Each number is 128 + 32 x the weight over its row's rms, rounded and kept within 0 to 255. Layers, rows and columns count from 0. Numbers have three digits each. The size before them is the row's rms in percent of the matrix's.

# layer 4 attention output (transposed), 384x384, rms 0.144, rows 314-319,345-351,377-383, columns 256-319
098:187150156094186137131110189152145149070077150127133084075159144141133134118137089182122101135082162193113116149094159102101129113099153119127101170123082158159132098099141138228127117131102152
100:109127120120127148099096126109140126149152076096145144105111136140177091146096081138128157137103112130099132138118126144076119148223184111171199131141162153165082135154144114099146110137095157
100:154171095107096140155155124106139122128136155093129109161115162126090133172097126130099087077127118179158138116180096114157151151120144104179141131156189163075142134122142120192146175121121088
110:084093158105137132174151125191113118128153115101146144089110131115177182140081073156136085120180108156134102145087203107191107131120169130135099125068179139142097137142109162137092169136151141
105:111152102089168163104202129100137131129115130145144149089137149158081128177139114157107115082121094155127161148081212171183137118142152153135152065098147102094087097142112165094155085092119043
104:125108124120159091110130113110143144147097176158152136120099161091149086102103079107212149133142122084156152194192100110091116193138123035125125092137152158098144106078094135105125149126122170
098:128071186144118114198193131122127104163160111071148149121185171130158168113123147122111114126134132051161146148126119132084082143146157142101111114089104097135085128057158098140148164126115111
103:147126132105110162138106113177089129131074118130104132196133092156104152103113094116160140095171109108132183130126147134183185118088105107113108134111098128125114126130053169122060167089171105
105:097195112111171133121122126128171158139196131132121101107099194120073172102182150208139198144149181122132109118136094117195133121125081177081158124167110120138210118169120096115143104123133141
115:077067159139121123144104103158108084174092128116147084103120131152083191129135181095130115111131134124124142152116129135130160138159139201140095103068069094123159147112117135096139115125159154
100:147116114119135100134144114108114197104135148107121107151097163126099147113138165158104230127081184115150116105114121137122114109149095134180137130225144118149094106153119118054141084107140159
105:081109102158129116087087120079143138132121137115131121123152119132159137123165116179111150107115158082139099086147139091126079120175131051135136130131143143169135149142122123136118137137133116
101:159136141140148148151148130154054122073094156157102098144153119130134139149166137148130144087121094134088113156126136165152116152207084110110117097091065126084150107156114113221114118172112094
082:096113123114130108147146122132156117169133115191065156148110093152156113127168071112152192124122127109099101149148210119116127111099139134164116137136190142157130056149156074132161127183128072
088:036097163144108114140105123150158158175157163112163116086173160161135136092086071117155043141147171063144133095191149132092099131118152125128102122116123120091090077113155133119116148161127114
091:134148153062115173125123086202102190163111153138112153168127087168147164137067134193105187148216121143129136134158145110095100145102185106157146191107143128147112134123107125116064169171155068
087:171136123151113127166116149126171119078127118152134090134139111115178108137080107042153060106116158107135092141125116183124115162119086146166155166131161119171152188121113071137082150109158142
088:133110137133186127073123088175138131055126120186130139143147123155120080123128035125112177176158094128135112132177178153142124148083144125124167129089106147097190132103130163112128088145125137
094:131136144130126098134105120123120125127151178116119114129189172116129138144103116087166096125105174124082104111109152116136109124152110155118073112131153129137130077083164120117099149157134210
092:096129170105090051168135121126170075132155130101149092160080097073161170106155111162139118139183138158151117148137130142123108067179120152165120168150190163125100140103119140068149104073119126
# layer 4 attention value, 128x384, rms 0.138, rows 122-127, columns 256-319
105:140188109163108101131148179129141124112169122119113147103136107137186100056112064096122176155160115134061149148110143103174080104140030084062150160181109116132133172133158175106148141097097189
109:140077137162109147136085197173117075170149095163117090128055158037131106166172127121137123095132125136147224173103112176138096183139136115132075164147115140127152175187117081140125165110148141
111:131092159112131157116165173134126140217121063154118130201179059110156165138111097090108085128124168116151133122149082082122122142112136067123144137120135124136130132148132113124091098095112092
107:112155105107090120110112178168108112118110088063148111149094164140116151159151186111063092115119123118111185158082045196124116076109089119055121153138149142135137079095176100103122122143110191
108:117133190088184120166128146136154171130083151100204090169119143145137104158130078114167097142112130099171128121150147130030129154117167141129089091053140108054170130122174223171105120118135097
116:094156116152155146136105141190161169139111105141077105099147116119170154150120143087162174181132097124117142157067136167114142147134164093132115110148071171169104146120119195116077125152187092
# layer 4 MLP gate, 768x384, rms 0.159, rows 0-24, columns 256-319
091:141087156145140085065095123029135123109115145191121100146086163158133095158138114114167114098079147095056133124118128077141102101133134090152127140177159105141137134146078100114137080119164169
095:103107155133132101122140077118115127126139183079088158128070099132127162096168107159139175101105120138175139110133108126118118126148057171131150170195170159137122107154140113133135110129080143
106:074115154143095067100163188076147156151132174119104064095140127139091158153108123162130086069207084125155146170171205113101145162081090116051100186123165150119122068166138121097103091092165123
093:133131162104101122129149128122089106099163129111154109158098091129098113143041163118138170123135157170178123088139174218108135104089137160102125135120157185055114133132169076118123120135151114
098:139160195158098150105194119133051127101155147068149074144098123103072108125157040170113196151127110166104117124141160112175114080134159133138103095131146142137179111117104165109142114192153136
102:121098070125146115077161144122140141141116129099168116064119182075143089154211110131119141193089059191087136094135095096149097139145123105136109167078141146123117086136086201110120132166133092
105:145123152110150116172118119153149129111122184148157085145067132119109098120124167097115166095164124080094112126162138083102104125153160096158080117103076178104141155156091085093071138115196084
099:117070168125108119083116159153117155164130118097179174073100163118141137070161103131150104082112182099156099122174184090084065147124167130159084145180147147181132189135140112111080142127141169
106:146061097096125143127146138140083144104163139130077189153124145155157066111157118101120175115130143083081103152123155123162104169161124106167134136074150137133124055075133141144167144105092119
105:105144069157095134134113141127162084143098145148077163113145109078135093150154157150110122181175103141118142152126103115123123089155156073097126121121144084099121149112141122163065137103166138
096:103131197077163190078139179127118122134035156149140155138157154131134114120095123096192120122119152145129082102163156092099080106144133124105213183131091102085123075125102156101121168146116121
112:137152117188102122141089154139142151094125106130145182135070134082106080131140118195113051164121144191155108063189167141106110139112066126159118157129183105120183103109104166134148096146140204
106:145107118059078136156082131112126134160105104101097151161143162147122189103076069136210135144149140126190210132154153157153145184124109062185158132148126139146090110156178102117193087093127187
093:113170124120118145117163134142129152129116098146071148167137151123145128063198093108117077132169170158109113219162124117159093150170077184085153047157161131160164125170085118145175161180133147
108:135157093192087098146082148095120132159099153127150120105107145112173117146174158205105170078098152126104095167091171092115119090175139161111075120125138152111100125151104152134111114156139186
097:161133124133119164135110100119201150141120130077152162146150111171075155074154118156175157061175104138122184145130125144110107127083113114104143174128117145206169135173142114119113046078196148
098:218093134173126095149182118173116163174107118137054165086124194087084098178172117204108185127104179136084149144122132182134087127119179172113148100170147128169131077189120094091096150076126084
101:036135153082139175129120157116107189117121140145079110115101111156148176142140109123088098131123116187094118112048180062079126162145083112091102129123110115148127138143107053132111159144161142
099:115097166106164140082153090164084128137184078138117146091098084129086129201164135115152141071174144117161123149145125108131118071064133128091092120124118177123174164105166190096122144099123127
098:159141146089167177110096117091095096147101103146109107073163211144199093143138168179079120153091140148101107137126108143170112106094143138066166139132157143134153153139089117082163077142145096
121:145109132103115156126156118171097136092131187102170102126105115087111103118130076153134140127155078091167142191153119179133129129071105082135127081157105143107130122115152162079099156147121123
106:157128095111158163097112112121149128095116139161110125112116173095168105058155135116131142109142136152132160155121130099120118115099148126124149139090096120143130118126134113106145177075072039
099:106068145123133129145136197103123101118166161129146050110118066164077089120123097066107120111126164132135093132169136171137127103089125115133118129153149086143113181169131139112131104092088200
093:117153107092157083149164153139144172077126099154124100165091119131054150134113105078112121092101119131057123090116172177157130089146093165107094097118068158104167111161126131127142137143152108
095:141075154160121149112123127162148153137102160131121197104151140074189086112125127159125156068161140112168087127143128107099156105117165116141111142158127053159139174130130137070117142117139102
# layer 4 MLP up, 768x384, rms 0.163, rows 0-24, columns 256-319
094:099139185107084101139156073165137122139092143119079126069145090090113168084149118177078143109067140127124114173176144193043122115119134087099150073150138172168185153094155089118147170125167112
093:088083122176118177150098129143106189151140138121123143111120164159053136138122144131140106087163098148123099128087121113149063171144116197078193182108087153162059130183134061138111162130081144
114:085171141139142184134076153102108147153075102146115178160147137110131117114183124152132117130139176175166057093133129148157143125195179091113139123175107112078137145116157102144184165092134138
092:135149132117140128175125108164158149163089127152151090117113070089099139140129131086090112115119168125151108080165144164163104160155122124202161112178127101120130098120144136087160101139143098
098:112160162160154111122101122057160147108139117122126153089139124100153139067127115139087090094092120140120178136077136160095124132156109091139120154165163211135155168124109108132220150121088145
093:117091146131138124170149093115145116107144148106149090166072120107096136149060192126151100088134139116140127134128115119099134116150133130127157111083171137099130159099129078131168146128076182
103:158105194126173111147130127155144191162123164127127184156136093080105161135134112131165112154113135148145125215113150174154100148072201176057141142162134127142123177146157118114102105097077110
110:111126133065140163068124061125194160098103166159145176129122148184079127066117161172143124141080174079132140149067177100128151115208134079072131161097110126143144090131124140104088113173089132
103:132152186139125101160119126106110153111095122196180122102115165092138076073173103136150109087163106108177111226111121115100074141110137119158130093144137141108123144099103124061092107093149173
109:144113126084112159120153132094174134122118167161096160110129185165112146155138141165094097114150092120142163098104172121141147123144172100207126157086188080144121176137112114137118228175160128
097:077127172112092140166118154153115086152143118079095166103185146120155091154085114118152155107153123128167173134071150113140112152150179137097102106134114148158161122071142078133084135105090130
112:165135108130144052091145104138051134174133143119135147158134075203114154084116129121112150133064124144154134153093145101086152139113100110114135100130122148145104161153152139162153061143107092
099:108138146052125115138144098086136155112148093127158131094101106132093161124079086106079127182138120106176078116129093177162091146082113104158151123183132133116148076057091107083118087084134155
092:158151093113114097134088104196107173160149196169062148073156146083098143129167125150133099131065140122173161164093131084142137128167128114145107132149088153128084098162091135157146120110131168
106:153103187123107154172125107154077181155136115120113124173109166173169081138159148129130124125059118113107098104110082163121150081139159127129201103116133107128097140139131138071132130135148142
089:114166081112140139222097137160112191160134156157098164126170097077069152077121137144107147106084162164154211110093075157128139106141152156086140109149138133117124109158137136106116121195172117
101:124138140102157087155145161150083123157113175161138180165080105042077170132080117157154143066092145127100056064081190111165117097131056166131160170161140109125126076127146143132136173145144135
097:166078162141099112120171125146187073102152133116164088087102127044129171129114100070177059077170143085134118111079145139091143094155127158163176100146167108145109132120132103164152096146135118
101:079087106089157103121165163119122123102119132108144126133195147183116091135183166121156093095101153092141116096122144143119147128088114187138116107111119123095162142061137113086123074162109155
096:126163103170151137035156118098127102150124135127133087125147152133104114178158138082132146079126169114186118143149133175125187116148113142119069154133053151099133161165113109125166098107140144
115:144124171148119084159088176102151122144134113138052093118131134167158156073088150133099126160108173138116184121148091105138110121152140163098124180181116090094171137177111127163172181174171134
103:187131130136123165100119116089239147072059155126126100106103162177116130124195168132120075099170100081068082104124096108146155148150166092144116123091120138125147111132140136140118199179171155
103:144129078117107097155143088170174117153118098163104141138189125090093224142106187153099149066100124157135088174110145133174143103118103156122122126139076135147124136114156112142119183136116145
093:146091095133094091126133123137145188164196064153189148131157143190097073145154100142137177145108124131101135150138116176163095146168160159157082138128122140111227116145153152149130147088144134
094:128068111126160124108072121133122112117068122112142185118104114064160110150062143213068160088142118110138129151079091071106138139075172156100125105166110134162132179158102100145099137091133147
# layer 4 MLP down (transposed), 768x384, rms 0.148, rows 0-23, columns 256-319
102:122114149138103157136105102164194017155108100117119129084187111095146115158132110157095135166125141077129092140098147196149163193072122059128126155154122123164121136130091113079186088121132184
099:130104137127128121136145154127092078136105151127132100135146088170081127138090157122118098114173106104138138124128105140136100079141136086097136145137214105084119138065107135086100161172106090
094:104156145081134109173121116105119155115128176092152109123152142148093168083149107170130089114129113124148134135132155128132092138081085120148125158086104157137095099100135088118179176168115117
096:131093105098176142163127131147132194128162141134144121127118185177100159107091059058172134146133139112127144076113083125174122118108141075101125133144080148122133125145150133076079142157057124
099:118150096080167202159087168130137128139125052160151163134119085146152202151090192140113105132142180065174104130147097117122076125127149121184130137102194088152135101120185149115122149184152134
099:165102137149083138152108181078103124095142120120109102099116153117139154155162154151123085098097126122133110168159153151135108151084139066089126132119170128162159132131152155134137131122107113
103:074161187215163130154133099138109200173122141119160080092164156180059135165186136207152105182116177071080100097124114132184111113107159099075091161139174117198098110179162136050087082113138119
112:095110090124101132102138169128116135118109111128186182163134124076111125112098152092100143098141194075088144120086127134142211120160189116129094133068138130156141089112087177172168118112138150
103:198052160077123061108103088162122182145142096164121109098147116175182095155130138125150113140117119125137188188120090138156145131155118184143140092066106117098072144142127127140159111158163127
105:069109084112141099126196120112084173156145072151092101107125188150131171113136150103124147185130133166126142161127178146142129098116156093193144154090143193090191155184133068152086109106109086
102:138172117164075049159050171066156118121103127128176132120101129164064151104103099084109128128156135140106130168129164137152153102093116085103167106160126148073176131169061099215119144139169194
099:153148108122121130133088185076133165181165100130173188114116183096084143105101134145166131170119130109126046161101107143196156124132161147145117118136124141115133086128110146103119152111152094
102:135197146136093097124143094171137103104080133140108097113158119111057135104154111116143110136121081093105117101163085124121071177083158144130090140149125148108143122158087125129117084088207161
100:086185074143107137158111136121147163097186128125036104085085199108092085120146133162126104152113158128129169123136152096141148138167192135138175159130122133160123168142156119122189135144066130
104:131098099127126094118111134131103158146119090140127175182159104024127118167123079123086117123187126149123103104103105127091152147108152130168117150114121164153122100086178109126139080116198165
097:069137179147154096140082125077085175123073151152114138148128141146190085125091127071145136123144214064117139091189162104085149104123136133137146152174104102147178072094077190127141118135119150
098:227154069167111177163113047184145157152092173163154088088094093112149071097131133124131126056121174140142119069156150109136131114113128101109112104186088166073149144090196116166146073101165139
098:074148189141130184160119145108139100159103122113137141113121122136123156149139197088160135107164159090142095156151117072105154157107188136076097165216148157163069130087136134117184076133110126
105:102134152126148062124105170108134139074100107194175135143119161117125169133157202201120098082151136099114195051109147126116123158080147148125202118167150074106126125135093142115069145154147157
097:048148136139105138189162113124133167125135148186086109126134129143123127137107174069131164095134165137107122181159150126123155124085093130109110156065187183150143143096108156137113060116120156
093:091181080096152137153156107139068156117143103124033159108164155114164110126109151162076128063164178165085104135085124110114146142155184142105114150107176183147113075143116066156106153141158088
105:126170109104089110142161152121134075142162113084112198152085151198105161151174110141157125118129125048089086125124089130052162167126118142141130068139180114127110115094124137162168132131114158
102:132082145182137100123083145133095130057123159141150192086115167180168107194155110083119134146087090143131167088121128155123075118110097156112125150087142091165116097126136094110177126128156206
101:123109154088084164132156146130146141141114137140142066118146140090148078125104105139120017172136112166091050107140154154145073149087147093098081137100104127112078157123123108109114130149128128